config = dict(
    n_layer=9,
    d_model=192,
    n_head=3,
    n_kv_head=3,
    head_dim=64,
    d_mlp=576,
    vocab_size=2048,
    activation='gelu',
    norm='layernorm',
    norm_place='peri',
    norm_eps=1e-05,
    positions='rope',
    rope_base=403000.0,
    rope_fraction=0.5,
    qk_norm=True,
    attn_scale=0.193,
    bias='none',
    tie_embeddings=False,
    parallel_block=False,
    extras=['some layers without positions', 'local attention windows', 'value embeddings', 'hashed n-gram embeddings', 'an embedding shortcut', 'skips across layers', 'capped logits'],
    init='uniform',
    init_std_qkv=0.0958,
    init_std_o=0.0226,
    init_std_up=0.0958,
    init_std_down=0.013,
    init_out_by_depth=True,
    optimizer='adamw',
    lr=0.00275,
    beta1=0.9,
    beta2=0.99,
    weight_decay=0.096,
    lr_head=0.00543,
    warmup_steps=439,
    schedule='wsd',
    decay_fraction=0.61,
    decay_shape='linear',
    final_lr_fraction=0.1,
    batch_tokens=[16384, 32768],
    seq_len=512,
    doc_mask=True,
    train_tokens=146000000,
    steps=6127,
    dataset='wikipedia_en',
)
Each number is 500 + 40 x the weight over its row's rms, rounded and kept within 0 to 999. Layers, rows and columns count from 0. Numbers have three digits each. The size before them is the row's rms in percent of the matrix's.

# up: layer 5 MLP up, 576x192, rms 0.115, rows 401-447, columns 128-191
# down: layer 5 MLP down (transposed), 576x192, rms 0.117, rows 401-446, columns 128-191
up401 106:488472506449467545537417508508522493532520458517567478504533484484555443499526540529537525520482463433562548531503545504550464526453435608536462500461479560466477478526490460521499476518527481
down401 108:528571432511528489519439468484478542517448535482455579526548500464452507552515541438588485477439488467476484472450470480486496485488474536408477429543542475506395510412505457479519520552442476
up402 105:507469510480475487453527516462485477397498437516541526544486441533543462564496600547553598537479471476487581513566490516486483465506522439470500493455489503512479430508457491439497489522454427
down402 104:519468520517467527496513480524498456535484524582431445565538420473527525488504580512456471489460528523455486539502474509520505516563504475483454513487533474474458526471506523448515526430544530
up403 099:528507484478597536461429507473556476472478563436457478492463462536476487548546495545527502515434466569550588473559467461401589450453466523511527538542518509504511456567544571399565503484493512
down403 092:531520566516414461448462540513477558467458463494482449431524485501539443562473503525492551584533470499423483505485478451526525458541474527505480444452576425511530462503441545472529478545523469
up404 103:503444524513510508459464501412531454505571513485477564508453448459432538543484445477499557526491433494497603448484461439471578482488498572516495536472501448465448550516467529468572436406556540
down404 110:555524497524462523454501430478533497385637512538516491477500493532440511483459473521505475539543453490485511488522506505525469516440485522447540520537478549507456534490435509554534509456534516
up405 101:483526539602471445499504519473502472531540471543451519489479486495487458539528486459476525581458542481491559522501517452460515469469425456584492481416565531544425493556520493503539518426511554
down405 099:475381498554485549426484505467460479529421541506490571517493482493511513495515474533505502602491502454493571543479511484518471484519504478455454561529542521469535499539426521588534552441480565
up406 096:437501521507537491486506416497586421490565531569539545528463424524469555468553488470492495559466526454445547525490574487490521515461483458461501535504564529517524485485508496489511450490542543
down406 090:465537561584511507465554495449456448486505443531515459512488534506482478482479505463502497450547464467573485538470546496538536459488519549559546437472488496512447507444459506401504488437479519
up407 092:515527494507590457409543509507573507459488449470498478552464515442521522536518512462520475494438479504480526510504562514485507502556539470508475539483538553491485435584535492484539441451474449
down407 088:487469547545509485479512472503525469518524463536531416482555513444490506493501590539508513489504457531537512566504496483558508504479475520504445559451457438468549474500445598504521552559496420
up408 112:504559460511512574512489493486550484498553478491591526530474431510587524491514554508528470539554548502506451453519511480474604481558503462537488478460450503500551515515457455475594539462455457
down408 130:518559506464493535496507535520519506454460554439560511535472491481514466497526595484512513506520528537487518408507524540440566479526481463494505497525489494510526553483493475499552515457471539
up409 112:556468560498521495407453484512502510448470435547558493490469520486517491444507472494459542539479485529504429540499528533543473531517480558485442514507504512493491465595498517383520508475519524
down409 133:569452467574474520450488500485565562485492476561483531495451460462522485428516480485493497505508512500485469466536496533479425510507506505489445559494474490498477424540499543450576495456543477
up410 095:525532450507460458515473501441547475465501539448500489495491375469552569439479434543484495576480535434587445518542479484415503487477605470560534512469535537378501459459505449499509485442517511
down410 088:489457451505561559446519500463440518449485519476517521540547494497496544500483516504507443488470477551568510511512452549485520486448495468589563528508533495513464542491521519432494571449462558
up411 101:583508517489532600524572526445504410506495515500538524524484420486546503508537471526514539530456506508480483481530513474508537440489510448495509528461535441544526482502509522439585484466467536
down411 101:488468493513541537488490552462435507481446521515548495510479432423477451512439555521512431493420460537398578482541545505417498496465466469454413541499530488572483564449514525495522508497552433
up412 105:534526505522501524461454448490510469567483515521511473530457424515516577551550551573490491539464455511575452557549467546461543530534572523521488493477569466502482510530413545520455453501527446
down412 110:448404486515531533420529543494474475478500526551488568460444564492469483454568499463522448492529493523433450456522548497539566463457551496466502520532492464522443397487472456568512483551498495
up413 096:452528470534501466438514525447451458514545487459566517563448528499516499485443503545522585508534463466511473606490438492476551523452457546529531486559565468468518454493420505519579397499515499
down413 093:570473534520534448527508500485554506520513514521445511502482452520588533488455461473571521455486508447525550504467464499447538504452500488553543474527518477508532438548532447494537543448494537
up414 100:436510587457551542509476476514490491510431494488467485497536536489517508569501461503542495554448510576505503453520517484535561456520507534527476501512527573452466512469504508442491498477533465
down414 090:514505549521530491521441486504482432465431379406436433482472501439531470383462455572532449510546476473488485513471514517541498490552521460513554471515526503542493493485478426434539444531488518
up415 100:540512466537449578496490506494488481476576442543460496484513520479549457452500504520528490516467436521570493501519500441516530489460517438421513484471453492573482432509497461536430473568472509
down415 089:508476527489526508488513498456491521468536540438514481501489486490503505530403513467478496510497487470422466608481494530511517473556516492535510501535492515482486547477466484510461543480503504
up416 099:527527539438553474596566485455502504495418427533520501537443506527595509494480565580538518563415439530448543505484519475552551474485553511511475544504488503512519486494508513391558476494517529
down416 098:514556492504569512395496510494447479487447523443542469538553467425508505488507453488437498528480453477495489487526457543459418533466524530530491555466538531438515493502487481508528507475461487
up417 089:502484449491452487430514528428503501562508462431520559536406506505534545558535568566528478521513516508561526518468507442529478460491554476473477532431559529516560419476478517505449466472517470
down417 088:487436494572484437537421483460447468531503508462492461496541508532482488472573421459495537502475459415452422561515462560482510501521472516456507440572528466498481503406423531512577489533486456
up418 095:499560482531537487508433484435538514535498538443566501501496424473508530509503531527571535514470503489539516459477490463523545495493536554536576541540518449554445548490522566486505436436568481
down418 098:536502543574468522487490562515486500539506457444454539560456515478499481507480441589551442523469525538492466470470501535504543515546447475476462392568587552548545475549512466456468478447545476
up419 101:489480525491421439564439435432570452440437514494539562520466393452520544501472462516483512539444543532541401502491462509491530494497562511563522558557568492489493537492492514499576529457513507
down419 095:467476497476467520465466503523484472460551520524425506523478518445528557487544468534491477512473494498505486546474478399528504478502552520517529531570464512516523498596486476517495459520498513
up420 097:533501521517440506589453465505471431541488462472544536436505519504497485496521493561498516514456499498527533523474535472550513547445482494590470506520480470505517492492479575435505537560525432
down420 098:448519531475482524522419393484412454514469449495474492416532520464521496502500488517482479487487464497529510505537574547541509525556412527534529515499413512535559535435482553505527514501514540
up421 098:501448461446591446480503489505495439475523451467505500545480487562529549516533579507518500535481545521471528459463503564519454435520516524518497481559518496517476476557511418524437528593491444
down421 091:492514496447460545511503410505519478484540531462527440445529463534450475468506523576485498539509533470487366611553493520473484582512484518591487544512579510504489505495477536568475429498512478
up422 090:519506544523535538604484479469495497500527487481540511512480501513469560488471493435498517538529472512524478552517567413555499515542491490515480544506433495418473425448516503452450538472589515
down422 090:469466488542456427493467472475490572497470547488490482565579485406546455489521535552602502498470489465487520438457427476491504470478553571495490423476467495481511504441468532531477517527437450
up423 105:499442482446526469522509516433502499493471483459573458527537487513512470607481467449514538525465496475467438490540499443540537538489446457471549509448545518570552507498460484512489458544537466
down423 112:515437515482438510445501536507570456500439578471534425517543509461508465523584473458472491489490521500450501388484462473516503527531509528536549446482530511514521568539486423505577463469578477
up424 114:526485557508453538506497427456614429556558433489585491511504519512481511506546567504496480533525582562526614512523498481498428458456463495494504524454478533523431468530541512505449485535541493
down424 121:458478551527428515448553435546525487499453519424572511470522509552421447480598541514455475457497466534616471476507547459463460530456453489531516539503467514501508573483515486508484497567455417
up425 100:556544473466567478513491445488542458481512508440533441464414505480543489556441505457508543527484429480523542555518506408450447482475502570551502478463472529460550439504466479474565410489537555
down425 109:469474521531538414512461508493532448474517530457539409430405535425563406533469479445520550579573420491443563506453468484469523518426478566441538496488534530528481509499521455478548453469475487
up426 091:490546569515530478524544483421528523469491520474540491515431552490483546516542533528552480518539462516486483554502515511542476495487503552486476443496448514462551456532507452460584449551501464
down426 097:500536540548506563453585555500548434559556454469477511525525587574448470489468541528493487493506559524564564511504480463467458470408545465413489469474520472503459502504516516491526479519462539
up427 107:498494556496490499538480502409559502446541429439488492463453551504504522520459541500523518497418532467448503494508555456570458423487513551558541500476481572487452515503445567485485479535539478
down427 103:421492491487511522560479495432495576547531528459539437409542509508535432534455478510482455444446481469487577535514545519530560492514444475505543563501413570466477521476481510523515461533576464
up428 104:540511471436537569547468544408522508522550554517622522555514423549503438502481494531561571533499538492500512514539615427478601529493445552488502451509509515505475520549530511495487474531495521
down428 126:505482517522515519533489530532499541499466497534497528477525475427472438518571516523432422530515492477491431564546510456436549473504499542450540448507442493567483484477524559444467530464554504
up429 116:461498527484557558536564458445503479502479518509566564509500479479457568504494440501533535545520479506506527462518556484493544466497502484473487488505547555491490482481558473518487467498562569
down429 125:538446571485522452500536434526485417524491541475499517463549502469481445549484519487497476516497501449465488464461563476485537504519559466464526464452510539556527577527542486563485525480508481
up430 104:516488488585507461496440450499510565532492471462494575532429545585481468534515460487524532581537490529494533492493431517460515580510475476514543434483549471452521490504500528485486424572535457
down430 111:537379443470556445529478546451471549544443531506530524540514518481454546533539406517558551575517490476495495441505557559449486475515478502467499489549510409575561502496438483517518578507542554
up431 106:484495511535499542450574520458534479488488509464495573513467484467486549531512446488586452527435502487550493517511503459510520534475482580535430533450545541492470493473513528447479439488582477
down431 111:468508534507495435556511533475557517536570528506498531517518527562456536526473490437479469489515475505521545547505452498490476444490535504496460531504466480549445480540424459498458483472468546
up432 105:485486497522496482473556451525491432490470469513523469526504460462564484539482488502555594543467476515464483467522461504563552494489457504561481510484469487489441433479439560464522463554504486
down432 114:483478472509516516432515472555418533452458522430530520517487520465542424479506474528470451574444473501540435500467534542537452612559434518463415520528527536493475507544498550467517495497470529
up433 102:470500476520551435506490571448511474542475413483551530467519547487549390465470495494504501499479497485526491478592493532507545527474465516558464482488462541540569504550428459468459503492526456
down433 098:457528449536529522504520475494467605467481468503454466558502502522520538536529551478538465565579515442489423522523479512458540431535561524463419442506504588507490549568521473541495549534542536
up434 098:515478480494498491564477501460505496552448486465497558532493539525558520514508544570548487494537516532459414519472505527529458515549478451524536531477563455521460481420521479479502495576452379
down434 088:496494482513460491496466556505461516533502524505463516569510433489482492442444516532506473562585446538486465545481456560563541469536536472539482452520503486524484524531495533455498509456453488
up435 096:536459459516518516441473450488572483468531540532449572476473475599547435555505525549570468539455459542495559499496505500464508462523508520517545437494541508511483508471462507498542451536452422
down435 099:533540508433454498422499553486482439499496514472438502542452511494492535505482511481490445479542489530483523423481533512480529505531529555487492505494512384504504510412526535552524517547535479
up436 097:599488446572498502555526559527464512393547482537496430443410540543483562507482534429571514538479498549501518553479493430487492521533472499448512451501482472467505508528463537518487498454519450
down436 093:547519470481509490450506462439558448489517498455498490445461535568540511488560480491500509490492460498535515495454426465500540409485505503493499437519534498486516574543452474527567529523532494
up437 099:540530518431423437484519430525513511494461452502530548492513501501562455566548575519467538541424473483561493485444528514519487449422393414501517544535519538528470476535414598537501454520433504
down437 105:532412441469473545476472471517449472496533567510493467469529460479488547466456533499493501493476459446494520510554544475440534488542484482493517549489529532497499450476427508559543479514546481
up438 096:572528548504515503444534503515529475489551509437478509457385527537542544463505444499462518540445492421500499494527538493443461516488454442570505536494460479498519437558511466474480501509511414
down438 097:518556474492490463542464511517485511483509522479476533493492550497486457466499457516562556424460515495416477525504527497484520442435416527511533491505478572532517468485510467481486449460511473
up439 098:516564587474543486523480556463582436519555432484418504578455536531495557469503570563513507552510542516528518587537601498449557470442492434455464471510492514537510449459485435409477502509516563
down439 091:505493517535442413498537477525541567472487512512390550515466517540430521471487477530470536544518449521599491523524570552465510475509492473559572492518469437548530545479565515489409481501495469
up440 090:536563562513547549522484566514508444530531432500564428511407435544488490523476443475507584508463506515503542535531453454478535500507525489522484488538455497407534466543506486421510571509469545
down440 087:463498498515512455482508569501552528518494563443485409540532436397513534470533443536521513531493496401481413528467394512549429451479508551535574466485516508526428433450520443528482449564451478
up441 100:561451454463499447538489550458518512456522484529452543505479442510530515547435475564478496517434539435525528453494490505491483480509498443525531476450455493477513437521501460525502503521512533
down441 095:478478506527457540468493559469480553492537464476584440521533451479502462511526470538472528456575492508471369521496557498597446481510481504488485480467471479478482511564478447451545442425436507
up442 090:482506467574451465455513524527590505469440474422460514516470447513494493560555530564528548556479410423425473450539479484496511524494493460508524568497554452452472498478552497472530465430441516
down442 083:455496506493484537498532488561541503486449512518550494510534506471429532437527522501506419470515557560491456545509539513597457470462514462500453532470518526479506480534533501506528527411484477
up443 094:535554443453505507485558464456491426489533420450425510527499486520502436550506486505577514567429575583433453556513448516504472523439476541536493472520522514483473543543489543438492459505525510
down443 096:492516408446494522477475495506485460511487494559593472485535514580477417482532493423508473524540501541436489612474508485517500475488492473465535474495557506523505488512398436436514511476456463
up444 098:497440511573550533444535448477528482518468459495520533531432505479534494488501561557591558531483537555523580514476468488495494493529516470492524489536480486553540500476435540443564516452532432
down444 101:495486588527495476444501513498485486525504471518476487505565520400503506448494520479542531493401457482525565441418480514553471450511565597459478512523523495477488532493489509431489429604448446
up445 096:569514532420544505516528548503488549407429485473563522518505514537483513483452475471507500522533488500521468503469506504551466373457514499482527536498537518516507479527491470438534530515529500
down445 099:517478498448551569472470484540522447419522513469561468474484505553576431509490505440553538503490484519522549450500546483468484444451522479495468494488462525448505620510492441489559536485539511
up446 098:554482486500485448484479415452557564522563470487510477493499565518548505476536569538545527534457518525478418527497423494517490591595444441501576515500556478510568510470513541532443504566498492
down446 101:513475499494506482451537542458486530510467531468528480512522512503474456494554431494487463544510545424452414428521510562489522563518482568392508545523544539524516500434520481517463484528452446
up447 100:530499496419487513393495580487482461526556520534514548565487504560472545541542470505440469460497541486480519507540452476462480510534584491512516586488559504523518481582561467498504519446522549